Weights of a small GPT-style language model, trained from scratch on English Wikipedia.
Size: 15 layers, MLP 1024 GeGLU.
Architecture: LayerNorm before each block, rotary positions, biases, tied embeddings, attention and MLP in parallel.
Training: a variant of Adam for these matrices, 7520 steps.
Each number is 128 + 24 x the weight over its row's rms, rounded and kept within 0 to 255. Layers, rows and columns count from 0. Numbers have three digits each. The size before them is the row's rms in percent of the matrix's.

# gate: layer 6 MLP gate, 1024x256, rms 0.0961, rows 704-770, columns 192-255
# up: layer 6 MLP up, 1024x256, rms 0.0942, rows 704-770, columns 192-255
# down: layer 6 MLP down (transposed), 1024x256, rms 0.0908, rows 704-769, columns 192-255
gate704 101:135140095083161107133123158155161105122088148147151096121175115147129126098108067142144126128137119145119140134141107129101141131191144126130099110112161120117099119117138140134107104141159138
up704 097:172125180108173118132156104141116117150137159128136123136150132145104131089168103103131104156148109120140125123160111145156154114147087109148188145158160136161120137165133090126107068130084143
down704 094:133126126189121147131091140126148121165146167140154090160129153124131132133174142129166133140096132138149191105136124121176129118103099155144134119114136110132105108157138143112171131111132092
gate705 088:157106165104135142119123098117110106115137111090094123146146108154082112120093089147108122132142126116137166121162084144077148148157149149113091110169143159125144121138122160172138124102159126
up705 088:104095108151151129159121117108136156143089157151156126128136169108105161111154158132174138109111121118106130156130138065127120133123138152140165065147108167147119130134103104154161153176113184
down705 090:143132125128100153106135093058096113145131179141114115161092111146091120130129116162134125096140118120129181128169122124112179131131125117120143050101148179151123119178127097172118137103121118
gate706 102:149134145133162138174135145108118105141132149106128137136166134135124089124095100136154131156108147145149124107120128157103136094133117141139156102148108158121103138150102118129111108129125147
up706 101:125146138153098103126130129167111108132162099102109172135101126120147112115137144118157121110146168150122120117134069173123118087125117120113173122139132119099159076149099103121103145137181128
down706 101:128102146112098119132175114128146162164157083120085104120128116056161116110182142127122154090097121127115122132130176136125133131096116135106123151107125125121137115123159087129088086137116145
gate707 096:136109098105156108126087081138151130139107142133117151092155133108101129118132096131138154160103148117116177114148111126170119107185095102157118102147109136146110115134130109145061105135086133
up707 100:074121136134159113149151128147103156151127128133133124158086125164177128138145121152153103125135105136118125141124140158152087157142152142113115168142155145117142098118134107105152152152118130
down707 100:089113076129106130128153135102124153124148137151123164153154103143147134111094118125103116155166115152102150104120120145103127122122169122147110156107128155155135120071125151137167179118151170
gate708 099:124104113108112094152141162128134122138101070113162112167102167140114156135113172157129140133130156120174126149118122116148124139152136122131116131135132105149137138149126123160119111158170118
up708 102:092161090143127157142117122109113131120123135130112153126101146131122157130176094119156137133138168120146130119144098142140126112161123163087097136119133163066167101148140147161129151150088121
down708 104:142104130140118128119155120110123150146127108146166127100138121175086129131103086106136139140134128137090095137116122130151102125131144145159090135129148144151099134111143143190160103136118125
gate709 096:132156121100144099138110152118115126146110190123110132086130103120112117143110121122106127115100099122159133122132113099143114103152101158117129133114084144159127131137116091174154123141107121
up709 101:138070145090116128105105128115074103115163121099118091094126157173114138134164177089176114126135107111120113151119112122143097103140157149069182061135164091102151104133117149142145208127148123
down709 101:135141123104133153114160148167154120107133125133106104130139093124108115096119123128155109116117106134078085179092125134121140158119140155132131131125132127135123138192107129111138115108136122
gate710 103:144165149152101125145107088117163145157121137120111118155132123114097152078120116146126140094172102104082096129150092120148122118140138108133126118175143148125124109094117112168106114104188136
up710 105:148133131102159121127131133122111116111132109099128094149125100113155102108078124141115108130130119169137171091122176159102151103164114169114114106153136159172121104134105176118131103130151090
down710 099:115092143139076162101142157124127120139139135131130117121148135130122127128111103129122129117133154127144132120102150169129151169116068156163117135088169140153107138131130155067162147132120149
gate711 098:157153128106111148121126165110117116154109080091133104164139133170110090094142139141095155119143153120113139143178120132120066082174137076138132084140109108108167126117164116132100193154114120
up711 100:081138153140097153136073168105112132134111123144133119166113159114142100142135118116147113110105111130073155156101127070095137094158173101171091118120137109103133111095143121128120073150157126
down711 103:055119171103160133130132129097115105150133091156175107095146112132186121099176143150123109160106129109123141086145159138129110111105148147109126121154170149118132138122131112163178133120113124
gate712 102:134184111099126160137109138080145129124071152144121128162168123132144108094109114164166117145142161087155141134146143102118118098129103116150136157118099113154139121093145100151127153161104138
up712 097:108118142118109094064142118098154097126095133145123120108132148132144109096126088092169099124125136149149112107123108088098114140146153107094162090163141105127108110162118085127123172124127133
down712 097:149102125128118147131148121137094124127084132169139081123113070141114131119121151144149147128122088132108099134087132183107104109137120101109160160126143092123112122122120110107140093134135137
gate713 095:181115123099152149123129167141126126155113185111123149117147100147133155130143160070080111084172137094154164122110139148137108127141108133117144129126119144155126097157135107140179178112111131
up713 094:137073149156158155159156151155125131135150122142125144133104129120173115110138113135097121137125104126144147134141175117113126105164090116127113162137097088134090123094115141127129108145138125
down713 094:099057173124109129136138163123104146183154089126128107144064110093087124133088126161149142125133146140168157118122086172150154134094116134114125160122146094161161162078144156173118087126166160
gate714 104:129068083103131134133129144124109130131152111110123149142129107106128089097141089122079148160170154133147174152175115110131092119134153084121135156124145140145100115111126094119153144156131151
up714 106:108147157119098144111127121129103130115108112066149126109138145126162134097154129124132119141126107119133087161115061140146152132180118121091148146090147115124163154146149122126109131141151108
down714 106:109127070147061164120113122130160122130152119115129133128144133149084118112144101114131086122153182144069135183110125129130118103088160138114109148169157146127120120131125147113137115102162127
gate715 104:157164146123073092156093175101130112092137094100098136130146076106109095127124117166101141105129131153127128101131136142141147127113099145107088094139125089128161103159119175131122134155160165
up715 103:121117119166114134102113167115112117076137153166120071104149152125117095127117139123125123170107103127124168161110102176135093174107118082134116146123148131149115115113108167155103094137130144
down715 103:094111163131104088155135131132133129115177144106091156176154116156063146098133167161094113131117110127140177145124123105139199097138091120138143117137158094089144113115171127150119131160129144
gate716 103:143131148111128135084099107161103081098089125111133102183114151146119117099149119167157137165123100073132175113160108100160102106158147128177121125148119138141111134134142158139149127153133137
up716 099:154112125118163140105116134083186148117139109131150158104145142161133165138122129160071147150173110185119126130108133109098155130128109117109117124148130114139136163135121115103131135129099130
down716 100:134081171117108117105140112138135113153105092089109139141099116126164199120131153121098129102175125164085107174146136108115158140113097108127113164119149107118098107062125125135106103128127139
gate717 104:127138114155148104172110149111109120122126106075103084111168106115110112111137152087100211071120104124094115119157076109137086147133138122091116124090100120158155127156118123113146156170083148
up717 106:102162131106174153156178106103165098130142128112154137133092126112148113134113100160143149131183095128104128164110113134152095127155140099146170114125193128132162167145135093119135103143149108
down717 106:108170162107150134123136169132084108132103165127121096074146082176185136080140112139090113109150131141142132153133121097130124130090148108127103091119092138074153095118118117119113097134156135
gate718 103:133104098158172153117117135115128110134073115132098145150137132117144135101100138148155186092179099085120164135123127119134137119130142117146129116102105128129137135127133139150185162164098137
up718 100:138153136140135143114152118136100103080179124135104127113141140155136169153048136113124145106163132136097142111141101160109112125132151130113166092115159153104141167138134100106139134137092131
down718 098:085084156125133148086122134125096127132126114151135155125160102116112125140140122111123118100152083135134158126126111130098118130142134142099114117176160155102164140138142119090110147106159127
gate719 106:111087098122174099072114144102126105103123167115115126153102132135091109116109054118132137128158125106132163133170122120120107124137131101126121090124147163135136154151128165149118138133107143
up719 105:158129115108157142124124133157164105149136107116177082108114128112130086142099118105111124147149179119140096138111150111127131127176126132119120141102109165169152158114137116151122138159085140
down719 105:094091135134153115094113096159141097120146091168131118127129087138170135089087061142124110182136127132128111123115165108135128139136103119106111127142124117105106200096113196153148138132113123
gate720 105:131154148120146121137130139135111117105118169078109148110114102113128111157166162173115133144138140132126123091148148129109125149083133149128092110095161103127118142110144137142151135172167080
up720 097:146125148130120096110133081164129100134099103122152074149143114110142134133154102127145108153126096120164167142127148128152151118151129140107098137101145109117140124091130151091157070123141127
down720 098:065163118147097130135132107085174126163150168123114131129128111115112121107120120130121110122149138128070059162164116117121151114137106126158135116130102124145161131136122105154163136136121105
gate721 105:117090079145118094115113092118101112111087127091112122130144130107075146165140113136178132157108107092107144107125127113119152100145132134113139123157140122144151087171110173121160147123106159
up721 104:127108106134120168164129134124149131127141177126193098147104112111134111125099147111098153116151058118138112127130165109146095131103143104115132139085193128117079149146118128115143085143132124
down721 105:119091097154156085142112128125171116119127097166150135104089122062203147138120107132157130115121080131130138120121114114146132143095130148132132128144106111095107137144058122147161118110138180
gate722 093:150130134095117158137120123146126122125099138149126125142146118154105120169115143131115137130149101101084147122101159077102122134128064095133147111107140088162126153103161134135117111140118153
up722 093:174119146104119154096111112101125095110116145153103121108070145138121166136128118141158148167164169155159137143108097117100119117153159139138163111058100170120179142110097128160131137148110143
down722 093:111127132162151084089130121178101132094108125139107124125121135129115122119158100140132158144112170100127146165137109150158129188129108148135127156140142136139079117155162091127124099153137136
gate723 098:134132135115103110178129094118140165133050121132104155123096163127105138137139143175145144112174142121123148143137134143137116106105104116159153117139132154132105132162111161125172123128113101
up723 098:106136170109135114113130102135121140134149139129121136106151083135132124132158073101158148151115127124158155113140150149150116151124137137138088096121146121097146145156149142117117132109155117
down723 099:141126146108149099149135112139162159133115123184160114134122136095170128138134121108155108163111131141191094111131116101139150118136120113135101115108158111107097117174158150147112164151107148
gate724 107:138116110115147128117140117113159100095124158139114081115140105121108127115139104170153129131165106095162148107128118153139099122122135131173119124115125151105114113089099100119163103110105112
up724 103:100132115109103120128094178118090149135136127144142122149113141116118133142152063096155103146130122150149080156148118094140122158133138109160142139088122122137127097138129107170159108157136144
down724 103:136143136140118149148118134114145160121093103160161155130134147158115123093113100102113100162169172147176129148088104128107110139118118157134131144157147123115091072127120110130140116102118127
gate725 098:103089084151121087099141144145092083159140133118142120136121142126138118145173113118106130094155096111100138085142113118130126129171088082176103108098138123108103135157161118103144191120105168
up725 096:115100114127093091096164154112152124123092193099120110108130137140138140152142136144160119137141091137135121123140095113135121169109139142125144091120130099127136104148120127121165132075111166
down725 097:122140112142101138137126153130154155100139102127133130143140126125112156127129137136138148127166146114089120159117083168140119140073081114176141120145135146182118097118129138148125077104166106
gate726 098:146142142096165132157145136118127135139128123131141089151139115150148133096122084113122130162154118126169133118096112091100119105161130162152152135124167097122139124124155110128146120135116123
up726 100:112141128113150112143113153157104073146076144143165101112165129111134114121123127141152144120115085122131153154117092132084167187132127101153109116106157121122141144118147126152130042130151118
down726 100:102129139124140163148123137091151143132128157098139123123146136100170133104111156085128136118135099134131157139167179113127129129109098132109124129146159167146144132134131133096136123162110139
gate727 104:135126140124114074111097124089128086115095158107140118118130126149086126126148134123104175127127120113133141112133158148134109070115143090160111123106131151143129147125128095142131116167132141
up727 101:124152143134096129169068081123122100158159164091146131130125129099141120134160104137148155156185120149094144109113134135125134143121104098109134080106112111155107151111180157110143140160158118
down727 103:127135119146054133128167125103124130090126141110128128141112113120147126139103146127109180157153112150103138115129113144163144138069117165080181108084136099132147118143102131085163102091136129
gate728 108:108092133109097103100164089090142133119116155111125106110145138140094152142182123171143121127134108107110125110171148137091106139153085101161156130107140118119125120121130173150147150115135132
up728 107:151127134159114160091142157128100142129126093104071155109092152150131177114147135139130133089171105087149127149111111095136115125124117099134118105145160133107131138176146100098114090117193086
down728 101:136119133131126145132127095120121126142123134160124129131132179107156151106118129157127143117066139123110171111126105112139148119082094127112110146145127143173133091147169102140108166168135142
gate729 102:131140117127146114120133125129163146098078127162087104103141131105137112131127151153126113132143140132135129148179132134153069118131155130104137150098119116142141096106101165123146134134110070
up729 104:145105102114167118087136161143110150120120176109145117119129126137128155107149135131066123113110116124107139159166152119170082087154124116130147105136074123097161199089090173113134105168090132
down729 102:130107113142117178101082159093166141118103123086166105148151146097131167102121136096100127148138115156138109119173096097112106125152106144126102121104109127111114137144075077159113203139123154
gate730 101:126118090134119117127126143130169135119124132141138141169099149110114136145189096127125111125157105109166074104121131126106118150119034128160152125139125114140064119140120108163192127157134130
up730 094:118129132074121144128105110142137140165094139127114144142142131159122125097135112133156151094109142135128097110187148160120190106152125147167085103107134145135111155113154152117100130115117138
down730 097:147134132133150158158138132104116133148130127112111156087128156146094076093143129088064120067149133113111133137141159141132134147148120107091085117102171152144152118129174150144161153142076127
gate731 099:143104116133142106142121128127161106165098110122130094138118161124083137147111112140134175138091145153148094137158103110096110121156134144135103125140148170149113103100102114168118109124110132
up731 103:115116106127117142117145153105124102130131124103133090178114144143151109141106112143126133120126105110158125128172106106126113125156103067112142141148127122121150091100151146121150128128106108
down731 099:092140142113095129117101115127111144115161133103146120140164102154145167116168140156145180121107124099107130166118125120136096099072117104141124130125137112128105167196195116117110105095141171
gate732 096:138156132120119108107112098153092103109091123097110137110145108142098125141121099205144114132146089124161172124103143090088127140138139123178107155143096126107094083125167118094130117144120129
up732 099:151143106141130101119119160089165117142078108150113127100135138121118174128108123150129123164093130155134094116133120078128146168120186153123111161108158110103109164094141123098180128103117123
down732 101:116159107127104126102097095166185076103105124116130072129163109131116152077120120152158167117177124149089125125137129062076131181138160152124154165140131104139127119131137138103173159136140098
gate733 099:118165158136114083084160103098106107113116152136151104112134120095084145137140151114162064131121083122142120134153118121115135155127107191112162145147146118098147121130145168140152104139120149
up733 098:077104137112115138137143152142098079147124106127153178141123108129127162119136087164105140098135115077134118138149127112167121117091108123138210121148109121102120163132164110126151159145127094
down733 100:148120114157099126144108107092103130074109106156131121144134109094116111161143192115164085117088132135090122144119148177118087132153171151135109146124066090159147134111110141100113087122127148
gate734 102:136130138136178110142091148146128111128127169148130101115103118111124107123120162089091099116095136131112126183149141124141133127118158120132155087120127202109102182144155134146121114160120135
up734 096:135105104067137110166149089146128153102097119098149133152109112137135093146129168154089161138162111129088146130117132137151145099137104127169140125142130090152146149108166102106140143139109106
down734 098:124108173095129170137142150098144136124119098135140121132103141117126133140130143115127133113161168166164140144101145100115143098077158117100150122116135144176112115119150096124118103127083118
gate735 100:153107129135150132122135128158139090123104161124109148153075135132105121127103132088171122145131118148164117108128087115095182092140145147162151113128156119127148152170164131109187125147128124
up735 099:095117125163171101133098121126126149147145131122112153115112050110159133135090138168104142108121126111087123124109099126161108120153147062135105126113057131101127152114127155134110142139154107
down735 096:140147153139140141077139116157110131123130109112088137129161167158138157147141141140114126093146152109149166134103100104077185116137098109128149143120111127140133125129140149115120187158123177
gate736 098:120090115112129148138108115118155159083120146130120107154094138107101138144138087137089131113128122088179167111140147119121106126121136137150118098115067162151143085093119114151152097131149149
up736 095:152103125103134119128145171113096180166169153122164132079142153168122143122136154098134139116152153144151137144138123137134145091102068124149104162142129129139135158116142168097142083121112127
down736 099:142096159138181173144139121165082132139100093114098171134118130123095132154127137118150125131115122152077073091102149118117122132148098156117136109124134113101133144107137167136156150119124122
gate737 102:147109119147129115088115161125086078122127122120154090125129100110090115095129145121134146151142137111120100104120112146154113109151183122098092111135138158129157124171131127146160129152173114
up737 103:167093109134118114146128149143128135080145135117178120144099130148121138148129133112130152131158164097142133120128121204105103129101088091109115134112096148141149105104127134110161146179183126
down737 104:115126095129167133141155164150139161110111121115126100115094130135132102110134109141112118178119121146140163133150126133112134141140100127099109124174135144125133131128092135084174052184096119
gate738 096:157128124116108080090179116096112149149086160107132124090167128134133101130112139082140092144112107120177114105147082088092127147123105100147143161089177134167075150120169105171145117128154097
up738 093:172122112118150151175125153111108143154132117078081105156139125160098133123178162143165126098173132162065178101159120106152105133134149114179099084146107093129145098105122113114117153123135153
down738 095:146162171144152132079110165112096111127151117133132128078157170113130086114146138099116104180126101104142094157117099118074137105139146116166132146128124113128104157094123101100106115105132126
gate739 101:095110127128149115132129124115105104109136165111084118111140155136111186174154142136137121172128135158120125094139152153108112104139110110141109136170148107116101130122112148140129113135108156
up739 102:109132145106128154142141129114116126117143137142119177147124122115136123153107106102178131120147133123105091157110126119161183121126172152155152137114131131178170112141135147118106103119118130
down739 102:156168093113127123117139153142134162137146096138102137157137121079123129091154166157131132124133112122153136174143125111107168167075154144112137152108087158140158092143144082121116131148148177
gate740 101:143142129114132150137106132122156137161135167140137120147145136122103071117129081143146161144172123131132158134131151123149149130157155076179127120162114159159112092136113120142112116138096151
up740 097:139123116118102154130104137159158116187126104094149102131113165124129103095159148132135116145114088166147114158120149121088179129192108131124133115084073116111088128143117092165131115168100150
down740 097:140142108136121133149133106056138148128153106125124161151143136128151113166122135144134091115187114130131145109094128090166128138140128138130056124118135160135110119134159093150120116187123148
gate741 093:136119142166107112163100111122116102128094131126132150119115133144115162133120123146133106135097125125118140161099120080126159144136157120127112125120132149139133126095161132156136105154135142
up741 096:201158127110115112145156123105116113117142181171112115088072104160115132145115150146127116129113099132131140125132162159149125134156105078108081131053111091109134110189135164118153115123135127
down741 097:132120150152082077101067108144138101159120131136173113111132178146170122146127162085137104136174150141096156138094132124142111198131165134116106095110133123109174148156167166126098121114109106
gate742 097:111144107113114119104089118137136121102114141144140135179092143148109113093158113165136128132119102096152150109174122127140140128112129097133125096103154159115112109140139152181142121105125103
up742 099:140141130142125140121122159153110107098153122158110121173123129115145167127124147114101075082114127150096099096151106123121172179136088119144084111143120121153155093148135154154127160116125164
down742 100:129124113130145124118130168134090141132117113116137143083187106132099123143119180100127137073124154135114087141144086149189139180152135096110173120121136082139133139123136150126138132094130121
gate743 101:137174128120111110164148088136109136119130178186092137151165134111074117145115105155146097110157115105098122133154123136164125154115104145157133120126098092142124081110142145087125149107154124
up743 096:149110111131114136082109178150131130115140169150112106111080109120142130134114129115150089174135166088141098102114153094134123135112147096131126104134139124132127150101130141108148122143128113
down743 100:110114112167173144117105134131101131153150115089108150140125129138099118116144145133158122167166120123115129128172164124101148155193134120152101122121143151118127110107133072187179122097115110
gate744 104:181102074140101142117133109150150105099160139117157129116139178116108145114132137145141145125107156150126128079133130142108111102125148107157125115140089136105143132157102120108176154110154115
up744 095:074149137125152126136083119128138126120139163124095132121130136103130100115131142140126165124086150138131105117117133142149154146149121109099137114119141148121124149138152118090103106079089149
down744 098:106127138149108095086167130142150145140137129146113163120131141135139138116152162166119114171170125128116106111152153120119143082134111110152130130130138084126148145130110186129087123124134122
gate745 103:129108111120107131097105116118097149101091163106151113133105090131114106148107114099122140158151131154123150102146101122119136102138127128120161143097158133096118115132150151089126111127095116
up745 104:102121109132108124107085134134119142107121135109128138119121137128141126112135127124101087136108122131150142179133093151118148097122130120119131082153137142108173127140108157130151119114097132
down745 103:107099133173148110139126154124103139110107178111080099100131144136131131096116131099106157152090082138126103119160145158107152150132091149085185158162134131153126119138141130148157175135112121
gate746 100:174156125093136124121161138121098101129094101135089151131084120158092140149142134150124120131135139111076166100143139140133115164143099140115150124100108157104138125151142106086171146110103138
up746 106:135124118179132154126121165124156138091110127104108181123070159149136131107111103101109141113132116164110105128133100116135144099119152096080119115107099138151161123158169180128152139116137110
down746 104:135121098108143122158126168152126131116055150116121152142150145160122176127104135143144149131072132111157146167144139169127113152117175119123092136174142101125126158140135141115151140135103122
gate747 095:126083164130114107103135119126099140109130190104126095120139122098105126109142131127163105102094148127123176123098099161114112161105096111164139134152122155077106159083118114128144124152118103
up747 096:144092131109129158104142087099162139165135160151142133106097155088116119142155128124131130133111162141144166135116117105133121114126118114176092117148131131171108147151087148140111107137107132
down747 096:117146186142125109116142137156095131119140134133132100115137097101103123148141165114099096159110097088090121119109123108152127095083151127162105095127111140084152131120112065086134087063125107
gate748 101:117122160141135096167157115072110128101152156082115126143134186066089116081141087136118137123146157112099167110135126110122120139118139116121128153108160149146116109133157093163133105151139143
up748 100:092152123145116100132095144150154112180098125105132104124142094177078127144106124141113123135108142164112074152144080163127119111154156150170136132126118120132161126147116137110106172092114142
down748 102:045116127161090126180122148123119128162132130142135151157105106145128110184140138126118165101117121181090124123155109142106104070165131157174149107121109147113101149138109090113115126104094105
gate749 098:165157092108122099121057185098127113098129154123129131143161113080096102118113104130105109119157119110153131105122120105104104103141084142137152143127134139135144099127114140145151121137156174
up749 097:072122111167118178133146131116102114109119099113143150147134172118155134163115086145128117065169136099180168104137122136134157132130118154128074156135179130136151130118147124104126111110093092
down749 098:166146115072102167109161136083114088153111119118106170165113149149112134107151135142089106121122135104173118157149118149154149132105087109168100125109147140152107121131107102110149127133079074
gate750 100:173117129107111155129106099144124121144145157111141105108142141179110187134150078198151123134132146105103187089182106126108105134126094084149125132150126116095155097082137164118151111126091117
up750 100:124172129158068121156100116113144149159155110171091127110091133128119111093109126111173097105175122090120122166123151127165144151120133146097118169156127143130191170114131117108119160143097135
down750 101:112118146112099131103090135084112130066140103131101130127177124149112066070114074093122147095118112134137106115157129143149152178168117139109126140135191163092117130138111150145130091106097139
gate751 097:088090072153150113100103098120153131114104143140113153143119138107132169119124101122104140122148135152121150093184107116094111154165109128144182123125140119138151151185123122135153136135056118
up751 107:142096114154094143116132128123109136118117108137132135096128139123135126162136136121139124223129152141121109144095127094124091164157139140095161138108097145109172156121121137125163136152147120
down751 105:127104151157093140106101111145119100128156113160170168085150084170136106170151171139144132124143126119098083132125165060115101142093079154083118157095128108078144156126124132102135110104150115
gate752 096:129102091151142107111114113149136135159089115188162072117126163140133106140110104161176105131143111151155128091173150098164104045133129130180113166151112103136068098128122131162126146120131182
up752 100:137117126084119146107113136101132127147130117126090134125123113117130154156151100160126100188135079123147126127114138100159145126141095112129111146136091102118112143136117131097102113100125106
down752 100:101132113104115133145140143100160147130110129118119130093091135102150123096127148174087133128150164090121121119131142134120154108102136158136131122095137137089151120124109092152146095113106119
gate753 102:176149105046124132101115093146139099140117164119122147134127147105102110082102071103115162111131124105107113155142132130182110091171129122123102093114097104147126105151110133117146131115120152
up753 105:034089122135122107115133144118149098095135142113101089134141139161121128132118156103095128126159096115093123145123110111150105145140098118105129172158098093129140150139122155106112134117161114
down753 106:105146079123119119126180118153144094118159178128115134124147123103123121120134148105178056104156101076107104158135075156127101150130110102144126134165109123145150103150170120095138127137141105
gate754 101:115136100115151166119124099096168160130133141155115125140086116124112139113103129124106115151102084137117131135124101133107126141127142148133092092175158143129136115133125149147134122090109169
up754 098:126164163108094106145123132137121132121092167122134132111081156127122162087123148076144151138084110143118131131104150122146128108125116108148146121083124117115115088094088119087134124095180149
down754 099:122127105146081147138102119121163157127140088112150112156092155100135121155100134125120175118122116185105089134117153112093128125142166122156152120138138111134150077149124137138102131106147165
gate755 100:105134149133116119144143142138121150140140118153111129152070152167108113123181148154156101094141118165121132114143153144110134103140125130181153110141109135137141147110128101114162131138114182
up755 099:122107117093123126153127137132122096118096093098128119144162134131105114140117124140147123089126134118157150090133155149188109135118094088142143127173154123117121138123127108150113142151128117
down755 100:099141126105137120153131137136148121114134125103109119150090156110124127070167125140128194065105124117123131122148114108125137135099090087167142103148148151124146119130174092130157175143137127
gate756 097:089101122120107116121127149137136101103127110090125120165153109076119116110104089113174143118151082126157143137110121140091172143140152093112175118136170106135138148132175102154145107157128128
up756 101:158111138053093122146116104141141128160102115119190148148117119133103145189177084166119166124119156117196153121158145104095123158096143153106158106150142133119135132135125083139090119130077139
down756 102:128141123083113122121126114145110145171148139111160099131118110110161133127097097148134150130124127138134126161084120133105141136120122123074131111124133165152132129126135152148120119103130121
gate757 102:143118102129167109134134129111170087125127139099121130112099095153102155144117158115156133084160114083124121109153098133152114098135142137141110109121132134150107106138122101120147185150141113
up757 095:125102124103166113103142126115144112093116152141112100104153143127121155099120148099126114139116132166106164066098140122089146143133096112116132128108123124154137152084087118066141128125131110
down757 097:142139114128122177131115120124085166095151107168113116172108151120134133098139126136143128144097122133169130123104160114144124105129129082113082139124140131143143098109118103125116137127131138
gate758 105:164113083132108158132162118091098135101105219112105142146139144128139152125151129145161187160149137104133129120113127143112134095112115134155158144112120097120115123090127120156187136164085127
up758 101:123108129152142096144133095165149152141124146090132099134149142108094142134062152143091155112153119131127158100125108113162110151111114123115117137097152157176129113125104140136147115131184189
down758 101:143169110086145167162117097101187116105144160114131110163103120121111113114107166117130198135154111090118107120157140111110152133161092099143099113110120116163160104120124139142137096119119099
gate759 099:121136071101170151088113140101156118143076128137141149093134104117121150127124119158126135151114080110135150102167135093133116153127123148150145120126154137131125121117128102156200127185101106
up759 106:163104168116175096155105098134138077119141141130138165112137165133139132090140122139127081131101099128119086144129142141124109096148102145162103112119143129093155138086078140156149126151106143
down759 104:134153115094171110125127104149132115123131132144114151100168133080098130106122101151077124117118129138122130162180129139147143127099107138123118120146127092150168161125154181138157147086157124
gate760 102:202109127128169120169116109139079147115134099114119149134104130122110155139128148155095115137182132134133161132120118150120123126176116118083183180112121159162130127145130135140135091147170160
up760 099:104109127147123095139156107123132165104130108097142141126096106121112167178146118077113157109141149107115115071113127126146129160086111072160099118124101159145131131134085133068120125142130148
down760 100:137134173110114144142103085093107100164136107106085114080084106152105122144093102147100154128102165141167107144093142126142137146100110120117116114147130104182126152085145142145119135104079154
gate761 103:140121116101142156174136125110154108154123132082116127168116125097134176039121150122114117089127166092119096130178100121102119124121169094145082121126166117145130110151163143110116146125109111
up761 101:103041115095108137146179117116163078160134113146163152142089164115155120156141110170153130119116107107177128142180130156113117142111131122176125086162113121137110123138115116108155132096115142
down761 101:154166132073128116165151114194144124140066135111107160125133123159136132128140138140099098134113102109109080137153096125121127121132121148162149101148165155130117160111110155118115114138104122
gate762 097:125084087175159073071108125118181107135124122093168089117148135145089141158137114158132156116160152165184106155154121101094160150165103171133149113111114103125095164111120131127150143143138148
up762 099:133149161146090118120175151145100105112099084132120129145170081130096118111094143099094163127142106130100135163112109125148152119131116148108123148106128090082157143112198106118137079142160095
down762 096:085154158124117115105146137194117110147075145137128113137135140162128101123125120139158115118136131113098096134147116156156125104166140149110099108112144133119129112108141162193113119127153088
gate763 103:119115106088147084113123113161160143136103172113147126133190135106098136153118102139145139130157078115133119139142119118152110163125147151147156136122146136095127101128144103163166129157134170
up763 098:161132107100093129117147140113082131113147150096080103129118122139135146128122129096121116154151127126092128118140091128148150115136178160146150125125137083151133143146191145116123144140136118
down763 099:097108124150170155101128088152140114152135123136121161150126134123061137155156126099159130130094131139101080156099118160123122122145119160110106127089137131158121085117129088118135117128103144
gate764 101:151132115119101161162103142115149104136155100135107123102112155114115154098110117114088122127142130084127153107135084124152145084162091101122163129142130150112139113102144095124116133113122151
up764 104:125115102117168178108080100110137135132138165153109143127128110104126085130127143091121144144126131131146123103138141107141093144066133148131114093071096148126124138127133137134138127103111116
down764 102:125109149105128167145126121149163131130112110099152148126145089124106080115140163152163092118111122108154142139147152096090094134114122145086112151155116098104147143126142157085118125129143136
gate765 098:145118123141108148120115118129173160160137141150153124156137138130152155110096135134094162143127134169113196150184097141120115117167111123174126100130131093106139112130104094193100146108105175
up765 095:137128127143088127131134124113096148125156097120155088146108134137129124120111145116143132140114105119120159135116134153133114126113112148083120140108102114102144092109111125127104127146171127
down765 095:117101079133138083114146108115145110109145106100124154161141143126112106115114092130129074102142123140148121138132147179100117078152153165130152125140140144113133136152152158136157152185098139
gate766 102:134107134074150149134109147133132138145111132090107137107107146113121130153129095154114150121113160146099115140138074112124118107172126087117114122123130130093125172120127129124140115187103106
up766 102:113116134125139160119120139109104143152104151159146138118124152112116117138120095144117093130159124156111143152148110101136167146154143102098165078116143138129124170159170169143144075116171169
down766 100:112161148148127153129112175096125088155119086118108096154108100153132097088111114124085144144121129131174147097105140131153133091133120117107118133157097111147106150094126162108113138081096104
gate767 105:122146116087118112115130147122093122106120125124128160119141136131090117084137165112127167168122123154186147105155107143095149181121133160130138160112164123115144086086133162122146125130161135
up767 102:149133131169131158137137104138146145111116125082177135152096094125152108119088095145136167150112142137121091167130113138101133156134094094143129128138125154124159108126127132078125122140140112
down767 101:081113151137131118121137109105154110108140156141115099065128131123128147090161117094102137122115127126135120168153095139159164136109119136181163106086112087149135110220149109088121133107093134
gate768 101:114160114143126106092111106127109071136142121114070162155126125115087113121094141136134173113124122095114157130138090135156135099111118078130116173101112158129080142145137174128132126120174156
up768 101:133116127128125130128097123123164123156091122098073145118178120117132175165117156110144156155132144131117131120096096137143088134116155118136165136136168081150065138124086087122166127154144123
down768 101:163107147112122109117124148144086120133130111129156135164096103119099137141117071177107150137152140151126132150081092112130170160134177132079134102117126100127083154114179110115116093107156123
gate769 095:056098130137113128160113127122127127126116122124142137144098122112127102121128155156103114078175130138116121145190134157128166082114139125105107108134146141132101167122194136134121155134090108
up769 100:089120147110106092147114099113092126128143129121098137102119139131130122114138082143095105128121175157103151171165103122145120127134134140080151117133158142103117134131110114118089105087108148
down769 100:120168122116143123116125101114137124112135130105109122098124118118101107127105094157147091134125126125114130168143142139086095160119122127120159123133146113121156119123154083151096072120136143
gate770 100:164118140101083121076093146150110101129134125086128133090148122135125135132129115139133092141138124126135161118135097113118113115167122117142122148142134107144091084120117112123117124118108142
up770 100:167148141103101117141126188127157133146158113111122113149119133151125136135121144109111112134183090123168095141125156135130072104106085154132134101149103105118121123123117132139104088159152114